{
  "n_layer": 9,
  "head_dim": 32,
  "d_mlp": 384,
  "norm": "layernorm",
  "norm_place": "pre",
  "positions": "learned",
  "qk_norm": false,
  "init": "normal",
  "beta1": 0.95,
  "grad_clip": 1.0,
  "train_tokens": 95340000,
  "dataset": "wikipedia_en"
}
Each number is 200 + 30 x the weight over its row's rms, rounded and kept within 0 to 999. Layers, rows and columns count from 0. The size before them is the row's rms in percent of the matrix's.

# layer 6 MLP up, 384x96, rms 0.212, rows 0-72, columns 0-95
104,215,170,170,232,202,205,149,178,213,178,240,211,185,202,212,255,193,274,187,199,150,202,169,221,144,194,175,202,174,197,187,200,167,209,213,195,237,228,222,216,200,178,168,202,169,249,232,206,246,254,211,216,282,172,231,226,183,224,210,264,171,210,245,187,185,175,216,239,180,211,187,150,210,190,202,231,233,135,194,255,213,236,170,201,201,200,192,217,217,199,228,247,174,264,231,210
100,226,236,170,249,216,201,183,262,227,238,205,179,164,226,192,223,242,216,234,217,219,236,245,283,169,201,136,202,209,192,247,189,151,188,257,177,252,196,176,193,164,172,187,180,210,225,197,152,223,209,239,224,213,192,213,207,188,177,195,194,197,213,231,200,204,211,172,195,213,165,211,189,221,230,161,250,182,200,225,218,195,194,241,241,194,245,267,172,204,211,191,137,237,248,240,212
097,212,145,180,195,176,126,234,181,222,151,226,196,219,235,241,184,200,162,176,181,187,163,190,193,225,227,198,180,203,200,259,143,231,198,154,182,212,212,174,189,197,196,221,222,174,181,224,227,191,237,184,204,195,217,215,220,187,229,193,248,212,188,210,227,190,274,154,200,201,211,145,144,196,222,246,217,260,217,246,230,212,225,147,261,251,220,223,204,217,218,236,185,211,260,222,196
101,178,214,225,219,180,237,148,174,182,196,161,254,128,193,181,174,213,267,244,277,206,201,214,210,187,189,213,190,190,171,207,199,240,174,220,200,207,182,223,276,196,230,203,216,189,208,217,265,196,189,258,171,177,215,195,202,184,247,232,205,204,227,266,157,228,174,228,233,203,194,230,174,219,184,224,249,180,237,222,221,181,180,202,197,145,204,210,248,204,180,159,185,212,175,197,146
088,200,175,238,218,233,199,164,180,201,169,186,214,151,209,260,213,180,236,164,185,149,190,232,175,212,195,193,202,159,161,223,158,254,208,190,180,195,181,203,199,208,206,219,235,152,188,204,149,157,214,194,208,241,195,258,217,230,190,253,171,245,198,204,240,248,198,189,234,170,231,202,183,197,188,231,234,172,256,207,260,175,144,177,225,177,201,230,150,237,208,247,214,243,193,197,263
093,228,188,221,188,199,212,187,212,192,168,222,210,224,240,180,196,194,254,173,207,209,191,235,170,192,174,216,216,194,238,159,210,188,146,162,203,168,168,201,220,189,209,143,156,209,206,226,199,210,206,225,153,167,217,196,181,210,219,211,237,160,167,200,216,213,215,191,194,264,230,149,203,267,195,196,190,255,173,252,210,135,264,199,208,245,212,248,180,182,300,180,176,224,192,226,159
099,202,229,247,177,215,217,227,180,147,143,186,209,206,186,243,220,146,208,233,235,153,190,231,241,210,258,159,226,234,246,172,182,190,170,180,190,173,243,211,196,181,214,163,204,164,198,221,188,255,240,136,213,182,196,204,177,250,189,216,195,183,254,202,148,178,166,166,182,184,206,191,215,243,157,248,237,203,208,188,177,170,224,205,178,218,229,203,245,202,172,154,243,181,145,218,198
092,222,201,167,161,223,217,192,175,216,181,208,239,153,281,156,194,177,203,222,169,190,190,218,182,208,162,179,203,214,244,224,174,195,139,179,193,195,184,195,210,197,225,172,162,190,184,235,155,164,180,180,216,185,229,180,149,141,144,246,171,206,222,144,162,194,267,142,211,203,222,196,184,197,213,208,175,170,251,206,244,207,174,201,208,181,167,254,226,178,222,206,210,218,255,216,145
085,199,227,237,155,212,220,183,159,176,216,194,181,205,185,160,196,175,157,245,185,171,144,197,182,180,177,218,224,158,184,195,181,116,198,208,179,184,215,220,275,202,144,224,172,266,176,199,184,253,164,200,247,186,151,206,169,246,190,188,218,267,179,196,219,191,175,223,172,179,169,192,167,181,149,163,142,206,183,152,229,199,199,217,180,205,222,203,206,202,242,161,212,214,179,186,183
097,172,202,191,228,183,165,201,187,174,205,224,208,178,199,252,227,176,172,137,201,172,203,188,188,190,196,241,195,183,191,213,209,185,221,226,204,228,133,274,191,157,150,211,198,196,192,168,214,186,160,180,190,137,168,150,219,213,240,198,231,176,201,192,218,193,244,178,163,125,155,193,204,171,184,276,207,194,200,190,239,215,237,187,183,190,155,221,188,115,202,224,179,236,242,199,172
088,263,174,205,202,184,206,239,230,215,189,188,224,165,231,171,194,206,190,161,218,175,225,177,214,190,179,221,202,211,244,239,172,245,135,205,225,221,168,233,240,143,205,231,211,202,220,214,199,208,191,206,200,197,162,190,233,192,199,192,200,239,228,188,243,164,178,233,255,214,194,157,243,202,140,219,150,231,226,216,169,212,230,147,252,248,210,214,210,284,171,172,157,241,218,231,225
098,198,200,235,235,246,222,217,255,157,202,191,212,282,186,186,176,170,222,217,181,225,237,242,200,186,191,213,168,217,213,207,192,253,212,262,150,232,204,177,261,256,253,144,155,198,173,186,190,194,262,193,178,231,173,172,190,223,153,195,188,218,186,209,217,237,165,169,247,191,237,210,213,201,203,200,208,209,167,196,212,227,268,214,214,197,173,239,181,268,178,186,210,187,204,199,191
107,232,147,167,180,159,174,239,229,204,207,205,202,140,216,170,173,167,162,205,193,125,137,235,189,189,215,167,178,179,172,175,180,207,161,162,226,190,228,189,190,201,199,201,180,192,166,196,191,148,172,189,206,206,151,209,224,206,137,199,200,198,201,169,191,199,144,174,221,208,164,160,181,142,237,192,208,191,186,205,176,165,156,213,191,216,200,198,158,213,159,153,192,231,136,152,133
087,158,221,198,175,165,188,167,193,202,200,185,206,153,210,254,201,189,178,215,214,269,204,220,175,222,213,210,165,188,219,201,237,177,259,186,124,212,192,224,208,239,223,200,189,185,165,197,223,273,190,175,190,220,154,120,239,193,231,220,206,208,130,219,175,162,171,230,231,259,198,212,189,185,202,215,245,204,252,152,209,232,173,207,200,183,182,198,144,171,190,205,188,253,178,184,185
112,235,231,229,185,213,205,191,198,205,190,179,210,219,265,233,165,245,190,187,194,259,179,205,216,225,184,215,179,236,210,219,160,174,211,163,212,189,233,229,181,200,249,216,162,220,184,197,236,214,227,166,189,227,241,200,238,177,231,288,216,191,205,203,192,183,247,197,171,246,196,236,218,164,213,236,192,193,190,220,188,187,256,154,170,194,210,187,177,113,153,248,256,210,243,209,249
094,232,230,183,241,194,214,174,186,177,172,197,244,207,182,223,216,227,231,198,211,187,147,179,179,149,223,238,194,188,219,221,211,219,179,191,222,217,163,181,267,194,185,214,169,210,218,177,182,255,189,215,171,162,290,166,220,176,234,137,221,227,198,232,241,222,215,209,226,258,137,147,219,214,161,232,177,211,172,190,159,183,197,217,206,163,235,199,194,139,206,171,236,167,244,189,204
106,234,213,216,238,215,173,161,163,234,240,181,240,245,232,172,169,216,207,192,224,173,239,187,201,175,199,186,187,204,228,229,176,224,257,206,243,173,237,198,210,172,152,166,177,174,168,157,231,215,186,164,226,250,190,227,206,168,189,219,200,156,159,248,159,222,191,206,235,202,101,210,188,194,261,201,209,236,197,237,178,225,125,203,217,192,168,199,215,223,190,204,237,215,224,236,180
099,232,214,181,145,227,201,199,183,181,229,241,176,111,176,215,220,168,221,209,276,206,140,222,184,190,188,252,209,199,187,184,240,135,175,226,210,150,174,161,198,148,207,171,185,179,245,172,195,209,241,218,181,183,171,250,193,186,216,193,207,224,217,168,194,198,186,174,198,197,168,150,214,213,233,250,242,187,178,140,254,174,204,201,171,167,224,176,175,231,212,222,204,193,201,232,165
090,196,213,154,189,193,173,187,138,214,188,227,167,194,211,198,218,205,181,179,161,179,219,171,225,220,205,180,178,224,212,237,167,145,214,211,170,210,188,226,251,200,157,171,160,221,186,161,213,179,237,154,201,214,208,159,185,170,200,201,163,272,246,208,184,241,228,111,182,187,166,225,241,211,130,207,196,207,194,186,156,205,211,198,221,161,216,213,246,164,173,225,216,176,161,158,137
097,226,196,176,198,200,189,187,236,240,218,191,179,169,202,260,172,183,221,213,182,198,230,229,268,184,154,147,233,204,133,185,224,229,194,200,172,215,209,166,196,180,221,223,186,220,240,177,233,182,215,196,198,160,155,191,235,240,189,235,208,235,213,227,234,224,276,165,259,226,260,225,166,188,242,217,197,210,154,202,230,229,264,191,190,236,201,184,227,218,270,208,190,206,207,199,166
098,175,249,186,183,235,213,179,187,215,259,214,194,185,170,219,153,202,186,200,243,182,205,238,217,219,167,253,263,241,212,169,223,272,231,171,198,254,204,189,212,217,138,196,222,260,209,207,215,216,251,220,158,214,204,222,170,227,200,183,228,227,218,241,184,213,209,257,169,226,233,212,191,243,232,187,223,206,233,229,171,195,192,240,191,175,158,271,228,193,176,216,225,229,228,227,222
092,181,210,211,195,163,163,214,200,211,213,269,174,189,247,217,175,184,218,162,202,205,272,215,241,236,199,182,262,201,172,237,200,249,186,204,193,205,190,249,236,227,152,211,221,207,200,250,236,197,199,184,233,258,179,233,192,193,216,220,184,216,228,170,141,205,204,146,186,217,236,221,218,283,237,234,193,235,240,238,217,210,238,240,205,177,250,228,197,171,225,218,217,197,238,210,217
101,236,197,258,173,187,193,187,238,219,195,178,225,140,200,189,218,154,140,231,241,187,217,172,197,179,200,205,221,159,258,236,205,221,198,256,181,194,173,201,224,172,184,227,191,187,202,224,198,195,241,187,207,168,167,243,185,203,174,180,184,225,180,227,248,153,178,207,255,253,257,165,210,163,166,220,124,198,189,215,184,190,157,195,211,170,197,243,154,200,221,214,177,189,136,211,152
102,256,205,201,172,179,174,196,175,213,196,190,206,196,215,268,173,182,202,180,239,210,257,228,255,198,169,190,151,204,222,251,143,280,245,261,164,216,178,227,185,202,253,254,170,194,201,200,210,237,213,201,235,211,180,273,234,207,185,233,175,163,204,171,155,197,183,218,184,231,226,202,200,231,216,235,172,266,202,206,246,191,203,208,209,206,161,204,215,234,217,209,208,192,190,227,164
097,196,191,216,243,199,190,181,157,169,152,195,200,197,196,168,183,255,159,217,190,116,283,166,199,176,200,171,204,246,219,167,176,211,178,190,212,187,216,251,222,171,192,189,199,239,221,227,166,208,180,164,224,180,216,253,179,199,248,222,170,206,180,184,233,156,228,170,125,151,224,244,220,214,240,203,247,234,234,199,167,177,187,186,206,243,195,198,173,226,208,157,236,198,175,180,203
095,226,207,195,214,210,175,179,203,171,196,173,249,215,218,258,223,227,230,199,222,130,190,201,151,228,157,276,214,155,220,198,135,206,202,213,159,187,238,200,148,190,240,233,215,232,211,231,203,186,182,236,202,152,169,186,212,220,221,190,209,204,163,156,277,186,219,218,232,219,209,130,230,193,241,220,249,204,235,244,183,171,214,196,155,189,173,222,185,187,193,225,221,236,186,205,217
095,217,217,214,171,169,177,198,205,184,215,196,282,210,186,208,174,225,228,181,153,178,207,220,171,167,177,202,209,163,195,290,167,161,206,260,242,188,198,205,170,201,159,182,203,259,177,178,185,287,145,191,216,201,183,240,215,228,208,168,172,222,175,125,221,205,213,238,234,158,208,195,194,195,196,202,231,201,206,185,191,222,190,153,190,184,188,145,165,200,222,214,225,216,230,257,212
099,190,204,200,189,172,133,214,186,164,228,179,168,174,201,204,147,205,154,183,168,148,190,219,236,139,166,193,168,199,185,228,190,180,165,213,190,210,173,170,157,206,228,204,175,205,194,180,191,124,160,179,218,244,184,211,166,216,225,202,223,204,129,221,162,205,192,158,223,169,175,175,204,167,236,197,233,148,242,263,206,148,219,152,193,204,181,207,172,187,189,168,187,196,127,171,194
110,192,210,257,172,232,196,208,208,178,160,215,190,190,217,214,233,271,212,225,183,225,193,239,218,141,182,229,149,185,201,244,171,171,208,178,220,190,156,229,186,192,162,211,194,191,139,164,201,232,257,166,262,232,223,267,160,226,201,240,241,234,233,246,229,197,193,192,218,208,193,234,211,257,231,215,211,227,197,222,208,193,216,219,227,222,163,219,230,216,223,151,180,237,247,216,179
085,185,175,179,213,163,191,172,152,215,270,265,196,227,173,205,192,273,183,183,200,134,228,154,158,181,209,218,174,216,255,210,139,173,213,182,214,207,197,146,249,199,205,239,163,168,229,216,179,235,168,264,242,190,151,212,204,230,177,174,180,234,201,192,179,193,204,208,209,214,216,217,175,240,200,236,233,236,227,252,215,231,219,191,206,238,171,229,176,208,210,219,177,195,197,187,246
108,245,233,189,195,243,202,227,176,214,160,178,202,155,231,199,219,226,210,207,155,194,230,213,201,217,209,225,180,166,156,239,231,204,198,192,220,215,223,191,169,180,190,209,171,245,148,196,238,199,245,178,195,222,184,219,207,227,239,206,167,239,189,112,211,199,160,240,151,163,212,141,205,200,205,104,210,168,206,228,164,195,188,184,249,257,226,187,189,238,194,234,222,230,184,233,239
094,218,240,198,176,182,243,202,195,206,221,211,230,183,203,232,196,239,190,225,176,278,204,197,213,181,260,213,207,184,190,171,226,266,217,228,218,203,185,187,176,171,185,213,200,212,184,190,267,197,221,196,214,189,164,229,194,211,237,227,139,239,153,212,213,236,169,224,189,250,209,236,145,239,281,224,240,176,225,204,166,177,229,234,211,199,245,249,137,187,208,220,246,200,219,214,233
100,179,209,196,186,179,216,232,234,283,145,210,172,232,195,132,136,240,188,211,187,258,180,218,177,199,193,172,223,195,205,250,191,246,202,213,197,233,233,174,189,231,207,215,166,175,200,146,218,195,186,221,243,224,175,231,246,209,201,208,240,191,179,205,213,206,193,173,227,124,221,210,253,153,200,181,184,209,185,173,188,273,202,230,209,198,227,241,198,244,188,201,192,230,187,240,148
106,189,218,249,182,210,199,239,214,190,211,198,242,210,190,194,160,226,179,179,190,222,213,264,221,208,200,212,234,248,172,198,228,248,218,194,174,193,183,191,254,243,156,231,204,220,213,164,247,218,223,187,190,185,196,237,235,140,192,259,236,187,206,208,207,249,210,226,124,245,170,165,245,225,216,209,239,192,230,173,217,171,166,191,187,225,168,233,213,267,191,130,197,177,156,217,193
099,233,199,173,267,230,236,215,225,188,193,245,182,236,199,166,179,176,163,185,260,172,190,225,203,218,199,218,243,154,205,181,155,189,263,231,209,200,219,200,197,191,165,189,170,182,201,177,203,224,231,215,181,159,193,205,237,182,262,231,217,238,249,180,193,204,225,269,150,197,215,172,245,160,205,213,202,193,179,156,213,217,226,202,201,211,258,232,214,244,218,177,177,240,217,283,228
080,174,202,204,229,142,199,219,266,197,176,188,241,196,213,252,144,230,220,239,160,178,244,235,259,177,178,184,182,201,123,182,206,212,163,178,208,202,215,178,178,159,171,161,181,204,204,218,223,187,197,229,178,200,205,206,202,206,190,234,219,233,145,140,157,158,222,245,156,160,183,205,159,151,160,174,194,203,189,179,208,215,209,183,145,224,168,160,213,205,166,243,201,227,164,191,210
104,225,216,160,188,209,156,195,152,232,228,238,161,199,167,210,179,203,118,229,211,158,258,187,204,210,200,212,237,160,168,239,255,224,219,191,206,225,186,209,209,198,189,185,188,214,219,197,186,224,201,187,164,208,179,224,200,199,241,196,208,143,222,175,211,200,208,188,160,182,198,172,195,218,173,180,220,265,125,240,198,161,180,164,238,280,252,180,214,242,163,196,222,165,207,252,182
105,194,179,178,211,161,138,215,155,191,181,180,205,219,245,220,226,154,198,230,242,206,212,239,218,166,208,165,157,180,164,141,193,207,209,232,191,215,215,216,194,258,251,191,192,180,230,163,187,223,205,167,221,187,210,212,202,201,178,117,257,234,220,232,193,168,125,233,249,174,234,213,157,235,193,199,198,209,224,248,246,204,219,165,229,224,204,190,223,173,198,164,244,212,157,174,198
092,177,189,194,165,197,154,239,213,237,227,198,183,177,240,218,191,191,203,202,174,142,191,225,223,245,229,193,275,237,210,206,253,218,192,222,182,199,190,166,221,205,202,211,181,182,196,246,234,162,155,238,193,285,213,101,214,206,197,185,196,188,197,217,216,234,190,181,261,206,223,150,179,139,212,221,199,239,183,206,202,232,216,240,243,159,190,193,189,222,181,177,218,204,200,145,225
101,195,176,189,198,232,228,159,196,173,180,194,153,202,203,228,186,184,194,178,149,164,172,207,183,170,154,210,183,241,155,204,197,132,155,176,235,207,204,246,189,202,170,168,234,199,181,207,245,195,235,202,204,224,221,184,229,169,222,205,205,210,189,174,118,162,166,144,158,212,153,216,200,220,223,207,240,179,148,208,229,168,207,158,139,239,199,252,222,203,205,209,188,226,146,238,147
106,269,215,207,235,178,140,229,203,239,207,171,206,244,205,246,240,164,262,258,178,189,246,218,209,217,191,224,265,163,208,204,200,210,172,161,225,162,185,209,184,139,199,208,210,155,198,224,256,182,202,205,213,231,172,214,172,238,194,195,186,199,183,173,188,239,182,198,178,230,187,164,191,216,153,215,172,181,218,196,248,227,230,178,210,266,201,259,249,206,228,225,236,228,190,210,225
099,227,132,199,242,214,199,250,196,184,210,147,212,151,206,206,210,231,169,192,173,134,231,173,172,163,204,148,216,265,206,171,191,170,191,218,180,263,184,192,187,224,200,223,185,157,195,210,163,185,158,178,208,233,177,199,198,240,165,197,198,238,171,197,184,219,154,231,252,194,160,157,201,214,209,231,230,167,248,173,255,219,276,236,199,231,203,183,212,183,220,177,193,207,168,162,196
106,186,153,195,223,253,213,204,217,231,168,188,231,204,175,257,228,172,229,143,243,204,183,207,238,203,175,211,226,200,196,202,225,215,219,196,242,212,179,188,244,201,230,200,174,171,174,192,264,267,245,222,208,213,247,126,223,156,181,246,234,223,237,136,217,181,221,182,208,198,196,186,211,207,172,169,202,195,210,245,203,197,219,171,152,195,198,180,145,232,158,223,253,228,168,232,174
101,212,197,213,250,233,274,166,164,178,281,199,181,185,217,179,229,231,190,212,258,192,187,138,255,169,201,180,168,196,162,151,194,219,186,237,189,250,232,214,239,157,238,224,195,244,207,191,233,256,205,226,164,239,162,190,186,189,190,240,219,189,211,212,193,214,186,219,240,186,179,175,220,197,212,197,176,225,225,172,236,195,236,222,243,165,212,246,199,187,155,162,161,199,236,180,196
103,206,198,243,245,238,142,211,186,175,221,189,159,213,220,235,193,232,189,214,210,106,214,177,211,191,219,214,203,186,184,155,172,224,188,179,215,205,166,213,239,112,204,221,192,159,204,203,275,148,172,186,210,174,238,211,253,195,245,207,225,199,173,226,183,206,203,169,229,216,226,179,260,221,245,207,221,173,216,141,151,222,176,207,207,199,205,192,205,172,190,227,236,168,218,171,242
110,213,183,161,223,214,246,178,264,233,181,177,186,192,196,191,195,157,197,187,200,199,123,208,233,260,201,180,239,195,217,230,184,226,184,225,237,200,173,178,245,164,170,238,181,209,170,181,232,242,201,184,220,207,207,200,231,218,150,243,195,238,220,205,199,256,193,253,242,233,163,170,217,192,185,249,160,227,123,207,165,173,162,184,253,204,204,230,221,201,174,161,186,231,187,231,233
097,223,178,167,202,207,180,218,182,196,218,227,187,216,169,152,200,155,176,251,201,215,150,191,190,242,215,190,180,203,164,185,122,196,199,168,255,220,216,183,266,175,235,214,160,246,198,193,181,194,247,162,191,210,195,158,238,195,193,152,202,260,204,194,198,138,111,229,145,182,221,193,223,266,233,206,216,223,231,216,214,188,213,206,210,224,152,191,209,198,180,163,188,214,213,167,205
099,159,137,221,155,223,180,184,129,184,159,206,214,187,190,249,210,166,223,153,205,162,176,220,190,132,187,149,148,202,176,233,242,187,158,245,160,238,145,229,229,220,219,204,176,195,154,192,210,199,191,180,211,209,207,194,218,159,202,189,164,213,190,226,168,147,236,186,151,201,170,192,258,248,163,234,209,189,187,220,203,188,184,211,190,218,151,204,214,191,193,258,206,160,203,210,217
098,225,200,145,251,200,205,191,232,222,218,187,222,199,182,211,212,216,194,194,230,207,148,163,220,168,222,255,193,226,235,186,238,201,205,209,168,217,177,206,201,176,205,199,240,195,237,122,212,194,195,225,231,174,202,200,221,168,208,206,217,165,183,230,266,227,227,214,231,203,201,268,229,203,213,248,157,217,208,207,224,277,187,196,281,207,232,239,221,147,265,236,231,200,187,183,242
099,211,186,225,177,206,176,232,180,216,219,180,156,144,206,238,235,204,196,183,214,218,226,201,182,213,187,172,214,208,217,198,177,242,192,208,211,196,145,178,219,167,154,218,164,210,233,174,238,262,198,209,225,206,190,179,207,233,169,186,210,192,180,164,234,187,166,211,207,258,228,169,165,209,214,264,220,149,167,181,216,231,208,197,195,240,277,195,248,168,259,196,159,245,155,162,279
103,218,168,205,226,197,220,198,197,208,229,267,212,188,248,245,259,251,212,154,184,204,182,205,191,187,202,198,223,189,160,203,223,211,177,207,201,202,199,249,199,225,175,216,187,161,200,186,186,190,182,164,193,237,227,143,225,217,184,200,167,213,282,197,210,187,202,140,226,189,234,154,185,245,242,232,241,157,194,227,239,175,151,201,174,260,233,207,199,124,174,235,253,185,186,216,175
092,233,235,198,212,219,200,223,188,221,211,161,231,183,214,266,121,197,191,212,221,256,190,215,176,181,171,148,241,191,192,218,226,236,178,207,224,198,172,213,214,211,193,228,185,196,155,186,213,207,238,208,204,189,222,197,220,212,257,219,210,214,204,227,233,209,214,130,200,128,199,229,207,169,208,177,240,191,219,197,197,230,171,165,141,152,178,167,227,274,179,263,192,184,239,138,212
109,297,190,243,161,175,172,180,215,197,179,190,228,193,196,252,248,238,165,211,277,150,228,170,217,212,196,170,225,244,249,169,198,208,282,201,191,238,187,223,182,180,158,230,207,193,197,196,215,227,178,210,219,230,146,215,216,180,178,258,220,224,219,146,235,185,224,223,208,221,153,217,187,221,204,193,174,164,238,212,228,188,205,216,227,191,220,205,197,235,191,153,222,231,201,190,220
099,232,217,187,176,247,180,206,230,127,176,175,262,178,194,255,186,218,201,201,176,200,209,249,178,185,254,177,161,189,181,211,224,224,193,160,169,153,228,147,255,197,242,181,168,240,217,181,186,190,185,168,158,216,187,178,212,199,197,176,256,183,161,132,222,198,131,186,222,257,217,199,166,169,180,183,170,178,217,220,226,192,241,183,136,219,179,203,186,213,210,230,202,187,199,233,191
103,221,178,234,222,207,182,151,152,113,212,197,201,255,193,192,172,223,196,206,211,157,208,215,216,193,186,178,204,160,180,159,218,189,250,194,240,183,218,205,157,138,234,122,195,210,204,178,201,202,230,204,145,181,215,179,194,172,187,227,217,171,223,171,163,156,226,168,261,192,156,177,217,178,227,120,236,182,175,187,219,192,182,229,176,223,190,192,239,187,239,183,184,214,203,257,195
104,216,248,210,226,177,177,223,228,209,197,205,173,219,189,198,162,200,157,212,230,210,200,180,237,120,219,225,243,231,185,270,234,202,193,267,238,232,204,242,205,177,231,198,231,188,226,248,245,180,163,217,197,192,254,181,219,284,176,256,232,206,189,150,204,191,170,210,188,236,199,193,173,175,214,209,224,184,184,185,220,156,256,221,201,135,226,223,237,204,199,208,168,185,220,206,215
089,264,172,220,200,177,195,200,212,209,210,201,197,203,140,166,125,204,170,155,174,196,213,151,163,172,200,202,181,205,220,246,203,240,191,184,207,201,201,248,237,226,179,155,202,251,218,196,230,222,235,205,176,160,279,234,206,210,175,205,213,215,239,171,203,189,213,238,150,190,218,233,222,129,196,186,232,226,191,218,212,229,246,203,201,206,221,234,177,165,204,267,216,250,178,227,150
091,203,155,211,179,235,238,199,214,183,195,178,171,137,119,236,186,244,203,214,178,185,208,175,262,208,223,192,144,144,191,269,216,200,211,175,231,236,234,215,181,200,215,207,220,256,163,178,219,189,146,200,188,198,173,173,203,240,197,221,238,236,215,196,194,187,201,200,213,206,187,185,258,227,171,223,224,238,202,170,194,213,171,171,232,238,227,259,179,242,247,224,241,226,174,205,243
100,195,206,225,165,202,190,214,170,205,245,205,170,166,257,185,210,229,212,169,183,144,208,176,146,148,145,177,198,191,184,218,209,204,255,243,185,216,213,260,191,153,214,206,220,173,279,219,238,220,226,209,229,195,178,162,224,202,254,201,265,183,164,207,225,171,173,173,242,173,218,244,263,174,166,165,249,236,229,194,221,192,214,228,209,181,191,194,173,209,234,200,192,183,171,207,170
117,200,221,262,210,161,233,203,146,187,247,171,226,186,214,199,170,260,190,242,221,240,215,185,256,163,188,257,209,217,191,144,196,182,194,153,226,187,216,209,170,197,185,194,184,233,161,217,185,201,188,170,209,215,206,232,244,195,229,210,242,196,219,168,180,166,177,196,220,266,209,234,212,237,189,174,208,184,211,181,173,224,237,221,227,237,177,215,273,159,180,170,255,164,141,239,217
103,216,256,178,153,202,163,148,205,192,208,228,206,213,247,195,193,138,155,206,214,214,195,250,171,198,236,198,221,225,151,248,219,191,165,225,228,223,177,226,206,188,159,213,177,179,218,209,238,228,228,218,140,215,244,172,187,199,211,268,157,186,170,194,115,187,221,228,202,180,190,245,181,206,204,168,226,143,213,262,230,191,230,174,215,190,242,204,237,175,188,168,231,196,201,212,180
097,209,224,186,104,209,191,225,216,230,195,213,233,201,268,241,228,217,269,192,224,170,184,239,157,144,193,191,129,234,198,186,188,192,178,234,219,174,211,201,185,216,151,173,229,176,191,155,212,209,203,217,197,196,177,244,244,163,195,257,231,222,209,193,202,212,176,229,185,231,192,227,201,275,257,214,222,206,168,170,203,222,206,205,183,150,195,159,208,199,207,155,213,193,167,234,185
094,194,227,290,170,224,213,182,171,230,163,200,177,198,223,227,223,185,171,234,235,191,182,227,199,139,229,167,201,208,139,234,229,188,203,217,221,175,218,209,238,223,214,180,264,196,197,138,184,199,234,201,255,182,254,188,204,244,179,226,223,180,217,205,172,264,241,257,232,186,267,178,184,182,171,195,203,212,224,231,198,164,228,201,166,206,163,236,222,167,208,189,182,180,214,158,200
096,251,189,254,239,251,192,248,176,216,116,202,213,193,169,240,225,211,207,134,159,192,227,176,203,169,176,234,225,200,200,227,204,202,218,202,213,200,195,235,227,196,183,190,202,203,206,163,163,218,219,249,183,181,200,173,234,194,186,208,211,233,209,196,218,202,186,218,255,196,174,285,192,226,270,229,234,148,233,244,189,183,252,174,145,175,217,165,166,189,168,172,209,202,187,206,233
091,151,186,170,211,216,177,209,174,194,194,194,228,166,208,215,175,177,183,189,206,227,174,178,202,193,199,196,147,192,206,156,238,183,214,230,179,240,176,232,205,145,191,151,194,216,214,165,185,216,211,218,232,154,204,236,197,167,173,228,154,241,168,242,243,209,214,194,142,172,169,220,229,276,271,192,222,233,186,224,206,189,175,264,208,163,251,251,194,227,212,196,241,180,159,137,219
095,192,197,216,222,272,184,206,170,181,159,190,207,204,213,196,211,175,201,222,188,208,234,235,228,150,209,214,205,235,179,160,220,180,164,202,224,208,171,229,250,282,231,181,247,210,178,212,190,157,225,178,174,203,127,219,198,193,184,164,256,197,171,214,178,176,212,248,234,224,210,187,182,195,162,239,161,146,210,178,189,189,196,259,196,221,256,239,242,143,233,168,203,194,231,237,172
100,211,156,219,195,188,171,181,248,188,234,196,187,162,240,178,270,162,189,225,186,167,170,146,135,162,135,257,198,140,165,215,182,193,156,237,168,202,202,189,199,194,153,184,187,230,205,179,196,145,151,169,218,169,182,200,170,201,186,180,239,165,189,174,191,201,211,212,169,164,183,194,229,196,180,225,217,189,223,186,178,208,255,159,245,168,219,243,176,186,200,243,191,214,154,196,238
098,167,199,241,230,208,269,147,209,214,195,242,174,262,185,222,183,205,235,205,205,240,200,171,231,161,145,231,178,195,171,178,206,255,162,201,209,250,242,202,230,266,224,162,177,198,170,162,241,214,214,177,191,179,238,221,201,186,174,213,169,249,154,173,217,215,209,190,272,199,176,212,231,260,201,228,217,194,190,194,225,188,156,240,230,176,200,237,220,200,210,244,156,191,202,193,195
091,151,262,215,183,230,230,263,185,199,197,212,199,134,205,198,157,206,209,222,244,236,206,171,181,239,243,237,221,177,206,167,160,249,216,240,223,238,225,193,176,175,199,187,215,226,169,174,175,191,223,175,200,202,211,143,185,203,157,179,214,189,151,182,235,164,239,233,204,189,200,144,217,179,238,194,218,199,159,199,219,180,270,216,182,217,245,252,135,246,218,205,240,205,190,196,187
090,213,243,208,173,250,258,116,235,166,184,234,232,151,209,195,243,231,183,233,178,197,175,188,158,258,231,168,229,217,248,221,203,211,175,214,205,189,205,185,197,188,210,223,204,153,180,173,239,211,205,217,223,241,138,186,197,230,189,207,261,222,157,201,199,248,157,177,203,157,189,195,205,200,158,240,211,230,227,225,213,215,226,231,213,210,239,204,209,258,146,224,212,186,168,214,169
104,219,233,174,199,255,208,214,231,243,214,204,144,190,220,214,249,167,229,222,175,177,162,211,229,168,182,184,207,176,207,273,223,157,201,214,185,215,244,146,211,158,206,201,194,198,222,185,217,175,262,155,174,197,175,124,264,187,162,179,196,184,232,193,249,191,198,198,246,183,231,166,204,226,206,208,196,200,222,197,231,143,171,190,240,211,224,157,163,207,236,157,193,200,201,182,139
103,194,174,221,232,214,163,253,194,213,210,207,191,183,264,164,253,184,269,229,186,199,254,217,257,217,218,183,181,229,199,193,265,190,205,175,216,209,207,218,238,153,243,175,182,220,121,179,187,184,192,219,228,186,212,175,209,181,224,211,213,244,213,185,249,156,242,197,207,170,201,252,215,199,207,226,205,205,207,151,231,190,208,245,261,188,216,226,187,251,226,157,208,185,205,240,149
111,215,143,220,220,220,159,162,220,208,199,236,192,226,159,254,183,171,193,199,201,206,186,187,168,217,179,229,196,198,198,285,183,218,177,206,157,224,210,242,244,202,205,191,157,200,218,237,198,185,130,242,192,170,218,210,191,210,189,192,165,243,213,221,213,176,151,234,224,244,195,231,192,153,253,213,244,173,232,233,291,171,205,212,179,178,198,200,244,211,236,200,193,228,225,198,138